Part of a small language model's weights: 16.2M parameters.
Each number is 128 + 32 x the weight over its row's rms, rounded and kept within 0 to 255. Layers, rows and columns count from 0. Numbers have three digits each. The size before them is the row's rms in percent of the matrix's.

# layer 6 MLP up, 1024x256, rms 0.213, rows 788-887, columns 192-255
166:123123046143170155171194080140142089110086154102126135145201148109181126078140170138164116093093134146120132036208196151068183180085169143159150168190129102097113127116153133093152079117151123
019:152126122132103150130171139120164234156096083158179155119151088119094139092123116133112184128153178155120107156178175149217140123115134121055149107093122121155128109151143103177124131126118131
115:105143115143115086142111091130144124126156115135145187124137196203182114066164144211203119157120080106145163113118050116108119123147187156110115135132094113160141085160141197138143138074152130
136:099148130102136114142146169111155164120136203073153139160124072150131120156091116161167132111064126073091098115134123117152181159114155117123153169114132101128100146141044189093129133086173127
129:099173052101143091156139105101171117114195100074137104146103130132106146090096123137113126136103179140178123074127148167201120086108080149179104118177151129118170182162230143084173129086138152
136:147118139117165122141126150088145174188173165081080110145151103159061101142145164103222102134150178111131087110137111130145129154133145200171102147153152152162106084161087119134107110114147102
117:092162133103118150186143204136145136111189085161113123094108130188157133168151165072132119116088141138086080099143123163155092139126112130149119160031105093151137138129162130111128035147189133
015:107165178142091128120159159143142134122113142136193113214077111148130101160208166132118083137131160123124039153116117150129191119133168084166171146112103116188104148110192119177127104165145166
133:153126143082176098153148174121206174102066145121079149101123191144141151127103156120111154121101144150101046132143127131126087118097079164085163105141118104138116080061057078105203129095114115
118:076046095153064134108131146117101143158077101142103080169100138150127131172112106101190134046132057166117077142193087169145101134140124118126184135157157120109152180107149121109124145124071134
073:149119120132111113124105124127136142145077166116097117137115194096101135154192164109184097075098162159103153094160103115067150100061174171181139138127077104116128105183098104154098119130117117
098:156132129162135095136167113148105174118118073130082112110113073047151122136153114053156055081106194148210143105151183101089106160101089163136163119146124097130102172113085120091113129174133127
026:162104070192147158197060137099174147127219103130076160114160174143162177098142179131122172163181145119059189068149103158154139123139082124156135138167145108121132133158104153141131125105103102
105:059093160147120125097114100137136165144139106102136076102132109133124168155108070157109152074111123109165131142134119171140184067130116109060132080138091096150142116086065091109145120076111124
109:101119125116114119121163107159162113104098100133083187145102158052124125129071111116082129115113143092143134110102196163156127089169179182064192115119143117159135145101127133141098181147099151
014:128112185035124111148149124127135193148130152101162141082165118046088132077109080127095139118110108101105111109114136134109140084106123081124102127079136134099148154164118082088098089214197139
107:083143088101089123109163142179106116166161119097093081106171125154111124129110125100105144133101126166138182178123130162146115164150122118183077096108115054108176077078124129134127097170130150
014:133118143153115139075156092069120107133158192139115168204070173106098132159142159113107162138139146154139126072142142157135160167116077091101098138190119113142104119147155131093099095090129111
018:199109134120157086136133166121074161100163109137138134150158126060223114141118132123077119070056156166192133104134152115183121060103116191175115120096139136153103106125099075082143154185129108
041:122100198119132164101141138147134135060111134141070076150127156073130100117144136140095100163106158066180063150105133137125126149063158079146210132110098125060100107141145121111156112088098141
075:123095156193118149141117121124105138137104081066140135127178118152152101135216116136126099166111136116151157173166125102117167064175131187122159127187125108131102202108166119154135126061148173
127:109096107113159212144093092173136121137124114124121139117139106092139145132158125111108108117098137166137112122085058151131199083121114163105175104143112115208150091155068149154121179093140041
008:132120108109096137159105115121182124153109153147155151138163134080142138045128157113088147150136096219098136139152144112211128179155113139113186066148152164144151134113139094109133088102104092
106:093162152129169098152122131142162117153102116134167142197119178118143152112100101136123148153064102124161124067165059143147144187127136072175127087096092135124189116162113107123075139121103133
136:107051181043113135125178180115123146105115142161066122073115117065174161154112121066077119076161147111102121122168097090128114157160145110087131139202065160104139115136140125181177129149119143
115:108178120104099148111146067107141134157099096077048085155090084128063104115140141114127147116073148164146148139112153090095107060130132154152148111134105085163143133151157104139107147124145130
010:136126135072162147146113143139098171092176094116135103109117189109087128142166120168084102114096125080131070169130158079136115174126104152160062185168130169138113157177129138137063206150118117
027:192172072117122091079162100139146123126182103124145110080093139161097090113153155146096171119106100141118152056164115077119080140149154162049099106129144116156146184085134164127106109162163137
098:162129158135111096133131175104123083100150097131074109123116153127106078178075088104090137144111056195097178097180155123131106145142096159122119090122098133107118140163072112129140110092106120
042:098134136132147126077135155160147133164075154121120208171109110146054123098124142184130045181127092085130106124127094130148084136158129126112134127057105143148128097160127202163086167142136121
129:081128096132089125115140092154164089115119106135130126117111062162148133097124199128106101106169137164096161164116121043136118177160109096216132106167105118119090116171128171118111115136139132
020:160129151140106122181121133157133159078157089133162147110061131158042112157134129116181188168129106109171182177138143060108138114178050152106130129119104170143188101115117195103152152153127111
091:108227110126151103120091161170127151146137116086121113135141089132089103186113153113097137115112140099117120160143104108136067116105163102154191125135138140078087072097150097102169115135114087
083:141174125175171134168140116076178103117122118113152170108143151149117108206184105095158090112108178081118118143151105102130112172124120063099120134128152115137117156106125075139142157090131159
037:150173112154147160116196108110137068139140108110120115131041130171123220132085136135125168110162080107234135073099165138153106169151136087137131145115077136084167137220083091106075142118176101
110:136134087108073155144136090101110121130068140153125125128131139103083131124141163126088166083134153111131110133093151127088152163109131185111153121120097145076108170147135127116113114127110140
035:171085123144169162127159121169101084187151179131188153091103194153160132148063059182122168208133149146174085115120147124149119123138104124077149079144139133139090101121130118104094105161170179
119:162114161115115195123109104135109120138127100136117141100154113126084090140085077088080083132175106116120078142137105112099158095123140081117172067125129107119049134145133111129182184097090100
019:109121166128102087153109181133128097062197156058163154129095138140163124104173120110139119103136199155125158162137123127133157083191127171106114160078138160109121108117174114145143111083156182
044:171139130139080170106184086097125078117097199177110065102099149171161131154175147140130139107157113176166126156128127130080145096117120083072147093166124181110161071148148117078140159128148124
122:113028127087100125131126088175141139103118153145138161127134147116129089121160136146137136130106091106137203145071135175187179103197174113091163124136157136114108083158097143151150136115161228
122:160168138131129148061075108155104154142115101141195124114130126102079132118147115172125131096089108142156131117115185177154141095171175118084134110114089126170133198147104174098129139093184096
114:124152055164164151167110170101123186070110147172177127169076151116159069128081134117138108096111155106154128182120063190173083102085170171126145094110171110123152100110109135106131132117146101
099:104115029136138130150115101120122206161128130075133137111126146091063150177119129134132129128122147130134147128167128118118101148167159152209142119135131185115125077097139115105140149061130177
107:138173065095123127146102118079166115096138166072128133088126137176130113168094055123182104099137124109127133096189098159145105124171137169123107112159119110078100086166090089116076131058090180
024:076140079079115184133128124142120150178120144098129089100123124180121101118078064116109133141147142147131116079132131102084104108150108131165060148112079066142131115164106125166090086151146136
103:108143178176079137117123090131086131118104140148139122101071165218092138141185131122129094175124122136114150143154061123065213154090142135097111057149155105118146146133124120126088135127158123
126:191104079119202073163082127128091109143159146110079131154126162169063153107156120166107119117131158186159107097151117139114178159089159140147129125138086150143113095072151149149190100163167078
093:094129109171123093074114100142173150128141160061097182121092075196131164102137129155135088128094180198103082119187038114150155077130119114137121132161159092114070148164120147143110131141071132
132:182207064128124159099091183127143166160179112118139102065174128073138088065076120138214089110174133174135110126143116132123164123101153147109143123201094143051143135179140104066083048163122126
130:171107110096124116126107097113147159079124119118041146156224176164123131091094105169162102094150160128128144160098134182125149129113127147158115113129059077122105134057141105165104118102103179
130:112170049173154150099161143040172135113133164072162102124128111150151123078083134137107083159149089099119159113103138094098137150129154136120125160107100121111068101110183133090116152120143113
025:118080151059114107095088095131178109149152109128154092141124138178183119118075114150081100116075061097135187072108159183144059113178139131108157160146180126134135078122072115116146132135097113
007:158122099102090129129155151104168143155128077127149153139084153123110081145144116078150133122167192068118067070052149131160105114147158125144050106155118176135076109173142126174145093117118097
117:108109164090092144086132135140129133136142124125138156179134115136177130120115086084166152101163142118107106186115160133146136139173140162135105090060126091157152116149164132165070160083095135
007:161153133111102138173151123150151173152122112085137157119152107128073074185093124073141134122112156138092069126178147167172177080187106104128168111152118118179143139138130138192061048134115138
106:094091096092131084129160084106074106159152151110125141077106141087084111154126140171138117175070134137128111168118178090155076117129132118097134118161124122098129094117132124133123154137140090
105:177090113099090197090197136139132166117192178125171139104169137107062090131172079133128142105113162179108096143162147223095139164160094150156057131128111140097140079123145069155109096090112132
115:200182101106149117113102134166165130132202136139157049122140142098144102117132117099143165177132124129143147115156083110162157097080121165121075133128060113110160107116173123150159135121115112
067:148090132077138126130200124159128095124084074150133114086156075111057141113098155099052071147169094156170055139110124138155118154124134117144165143105163183089132126122140163130140094096104171
124:109117134124115067118111213181083156147163179128123164126141155088165117138099145169207095117163114170141189160108146097151100148107100195155116111130115131140120138145081142124105124129152147
013:143159153216100108153176115123133096090145073162128118063139109102173118143140113085168177120135178115130113175177172157151148118172072144117127156136124108096135163073107172131135122123144159
129:121172148104163149133126095073125082082143167118133132141164158119148149093082102104115164121092081185111137141120103112117195103164173182148131083133140119187100117058105113161124146060120163
111:145165082174149119155085103076109110118179167156163133173102115130125129148131179204154093138146100196121145142087147091104152135160139127098171118160106130131091144155159177152134130097158074
126:098139102129122145143103109088159120135143192101164123090125158131122089120141126102149099075121107115150106124146096151137113147157137141170151081155105076085116125099162167154131151125151115
126:108153097099155112083140131145082149148175184105163127128135177122184188088135121080127188126077190135175130119106120085166153085149149160134086178122134099149089150119123117183069163123136142
004:124136103074090117146146195138134129109147170110124134076155120151147162126168135142121163151162114085081117062144131084156145124149144126145080053140121111096082141155116117109163118112155121
022:174139126092137142107155114165153170190095084073147092021129092109135110135081134203116079175112140114123052151092149084137122112135090151156133104192116106036147177160150149136105068156100148
100:166121153095162122142148104119162093133057160095167080115099112142084108111131126123149100151099148095141088163108127140174161160046101155141114132186122067167096065086101151143138162123130160
005:114154106129171134136134102156086113167139135064221153110164169088111123101144137136126089112160114123103114158196150125148141122124115138117221173183154077118155124138146180135127159152172190
122:117166127083127148142105120061049129132172109163056144136137155151083172142132122147147063133163110194089126122157135150124129122102141173104148123079194106137188138111126172135144187107133174
101:167158187111108166095133060175117130141161120103098147181113173213151124139103144108154114135115163171183111138140131062108217087115135162112083077122091112109118118178089074134120139135107133
125:114075105120127142106122112150095136195120099100108146172099109097121142102067137129167135078166133150173137204072206109110143125114181133094103092130150168132107106129119106132197143105125097
121:136148143109189118082114135138143027112118100117110133157144162155102131129106111082089147104113152136099151160150085096143154162173202109114108049156101146102075152064082159169157073093144137
135:108130144161067123112120136126078234153134150132123185110079164093094101113126149124104064156113116111139149115181123108130131188105110127152163121069123168061056122155169186082083103147103100
091:174111145085090138092130108129153144109086083093134119148154089109107160149092106147108157156077114162124084182136114097101208132118131123214105158134142121160188090100149108092168091162171147
129:176189139110102087094142099145112075119149110132128180123144167143135113059127146139178119133198126147141123104149122123161153146164115138061102083204109152129149078067121165159116132170165103
097:129156115146030095103117102132064077116197170128140102101086173107103175197109177121118142088152147107141141122119118123093147146085089099146097144120141120102099116154116076126041136127132158
103:147151162129136148168132158159155124115080099167149188179117122128140126122113140120169101107119124106119147129147090128075095168157164145181096181116127130165123105113088175080092147158112029
125:156050057138157156094182090102110174185161201115111120107105137071160160144086198136176100097175124128133111060104151140132189139083117094140193099166137115108093128127144146116139079111100126
080:098123115141095104101092080073081071145128147131136153172129220141146113053121123129159130116152109152145109197107135070116162182136085174119135102153090115116172113175140062115122127145079069
039:232149075165159104127116143164102125109110087078116070114175158124038140128205117124155119073128122164068116186133164115090071165140125152153153117186135096151166136106121104087141119155099140
128:131148140112079152124134139071114129104098136118094134124067118130113089170160190059122135116090112127134189114167122056135084081156153141121095173161092139096106217145072182117168137136104153
060:155109059122152144159128076146148048126119119125141101123162176136149078086149078137154118164138134146114078058128106156160110122132116118074148102130155142095128143113084146180169165096098129
087:080139150147135134118089117157136118138146116121121144121149163134148141112100126092090155044160087153110123106092149135126123150127107174153131206113162170189125127095135130103110067095100123
101:093142119135118126161211111085097121145120173106121147084105167138131184133119082172102083134140096129149116112153134057158166095139091122162083116153118106123082119160094124173167134124141140
109:169148082099139127163186155148102169117153136110095080107084167100129142101112164138129182127078098072111120173129096053155123159107138128119101149087122202198107134090095144103148141127146117
122:114157093085140145134102136107133179115179171152138118072139087178050119161161098151091111103109160164160123164111153127115112122152142098143126084146105128113125151100086161096147121108093107
078:128096136182097077152165184115164148086099171113087078116177120129159145155050072160137105155111210146096106112124115064128158133066142124114143158178130069098103194137115159133099092088109138
011:211106119103137160115095123197138093116114128157164175105145156085097103083098191091116114098188130113142103122152092160080114111145151159126169108077088097154119141149143135151139143157139140
117:177145099087124119141231209116122137125116112099187103083136143106083087087070071154104127172121132113137100162184141087120127114098161144158137084120189158149125174137130095138160092104158106
031:111120113097157149172139133168086177133136145176118153176068107137136066117081194117131129117091166181112112155128158087145098132118151141131109106096118132177188099107141178114103172067117127
122:082167127131128130116115154146145136107125137130167132122092169141163124124135122143191137145096077144137085138051126115148160125155095164083103077173087065142124187225101138158071059103138148
099:135166143136133128102169083082108160154109166144113093111126127121113113184134160155116130136152127175123135142154130104152146115148045157159112100203100161167082103085157141116176106164089179
111:141136160131199092123180147129173121152131082167088158074137150191110118096079090098145087132123147169138160109155115126173162087123161098100122111140139139126146122169076130165180071123164061
009:123155113156122115166118062073186128136095161133144081099112124134177158089136103149127127056149061154145167083109101153122101151095106148101116191098170125101093131119125134112137177127133149
109:154090143091160132167113176148124084090155140134109148133189113161104131155169078123178169064140089163110136118110147114117096146120139071118150079125183109069129148172085083083156092131108132
097:091054110155173109138134062157099136098148127088123094094071153171067141107052095144154039165161133089083138166085111149138116132060130088153144112089138103111117103160160178128153122188148170
133:110134131079151164140132134139159149138159118135096130093112150146132115118155105120109148175063093106102117124154131169110146164094159150122141087151099048101053157167089084150125156143126127
126:149113102132129106133188071100100084111083159163150081133140159114084135097131087119099106079162184141098122173195129055126140104143127163148133104068187162116172112159174171098224075167127143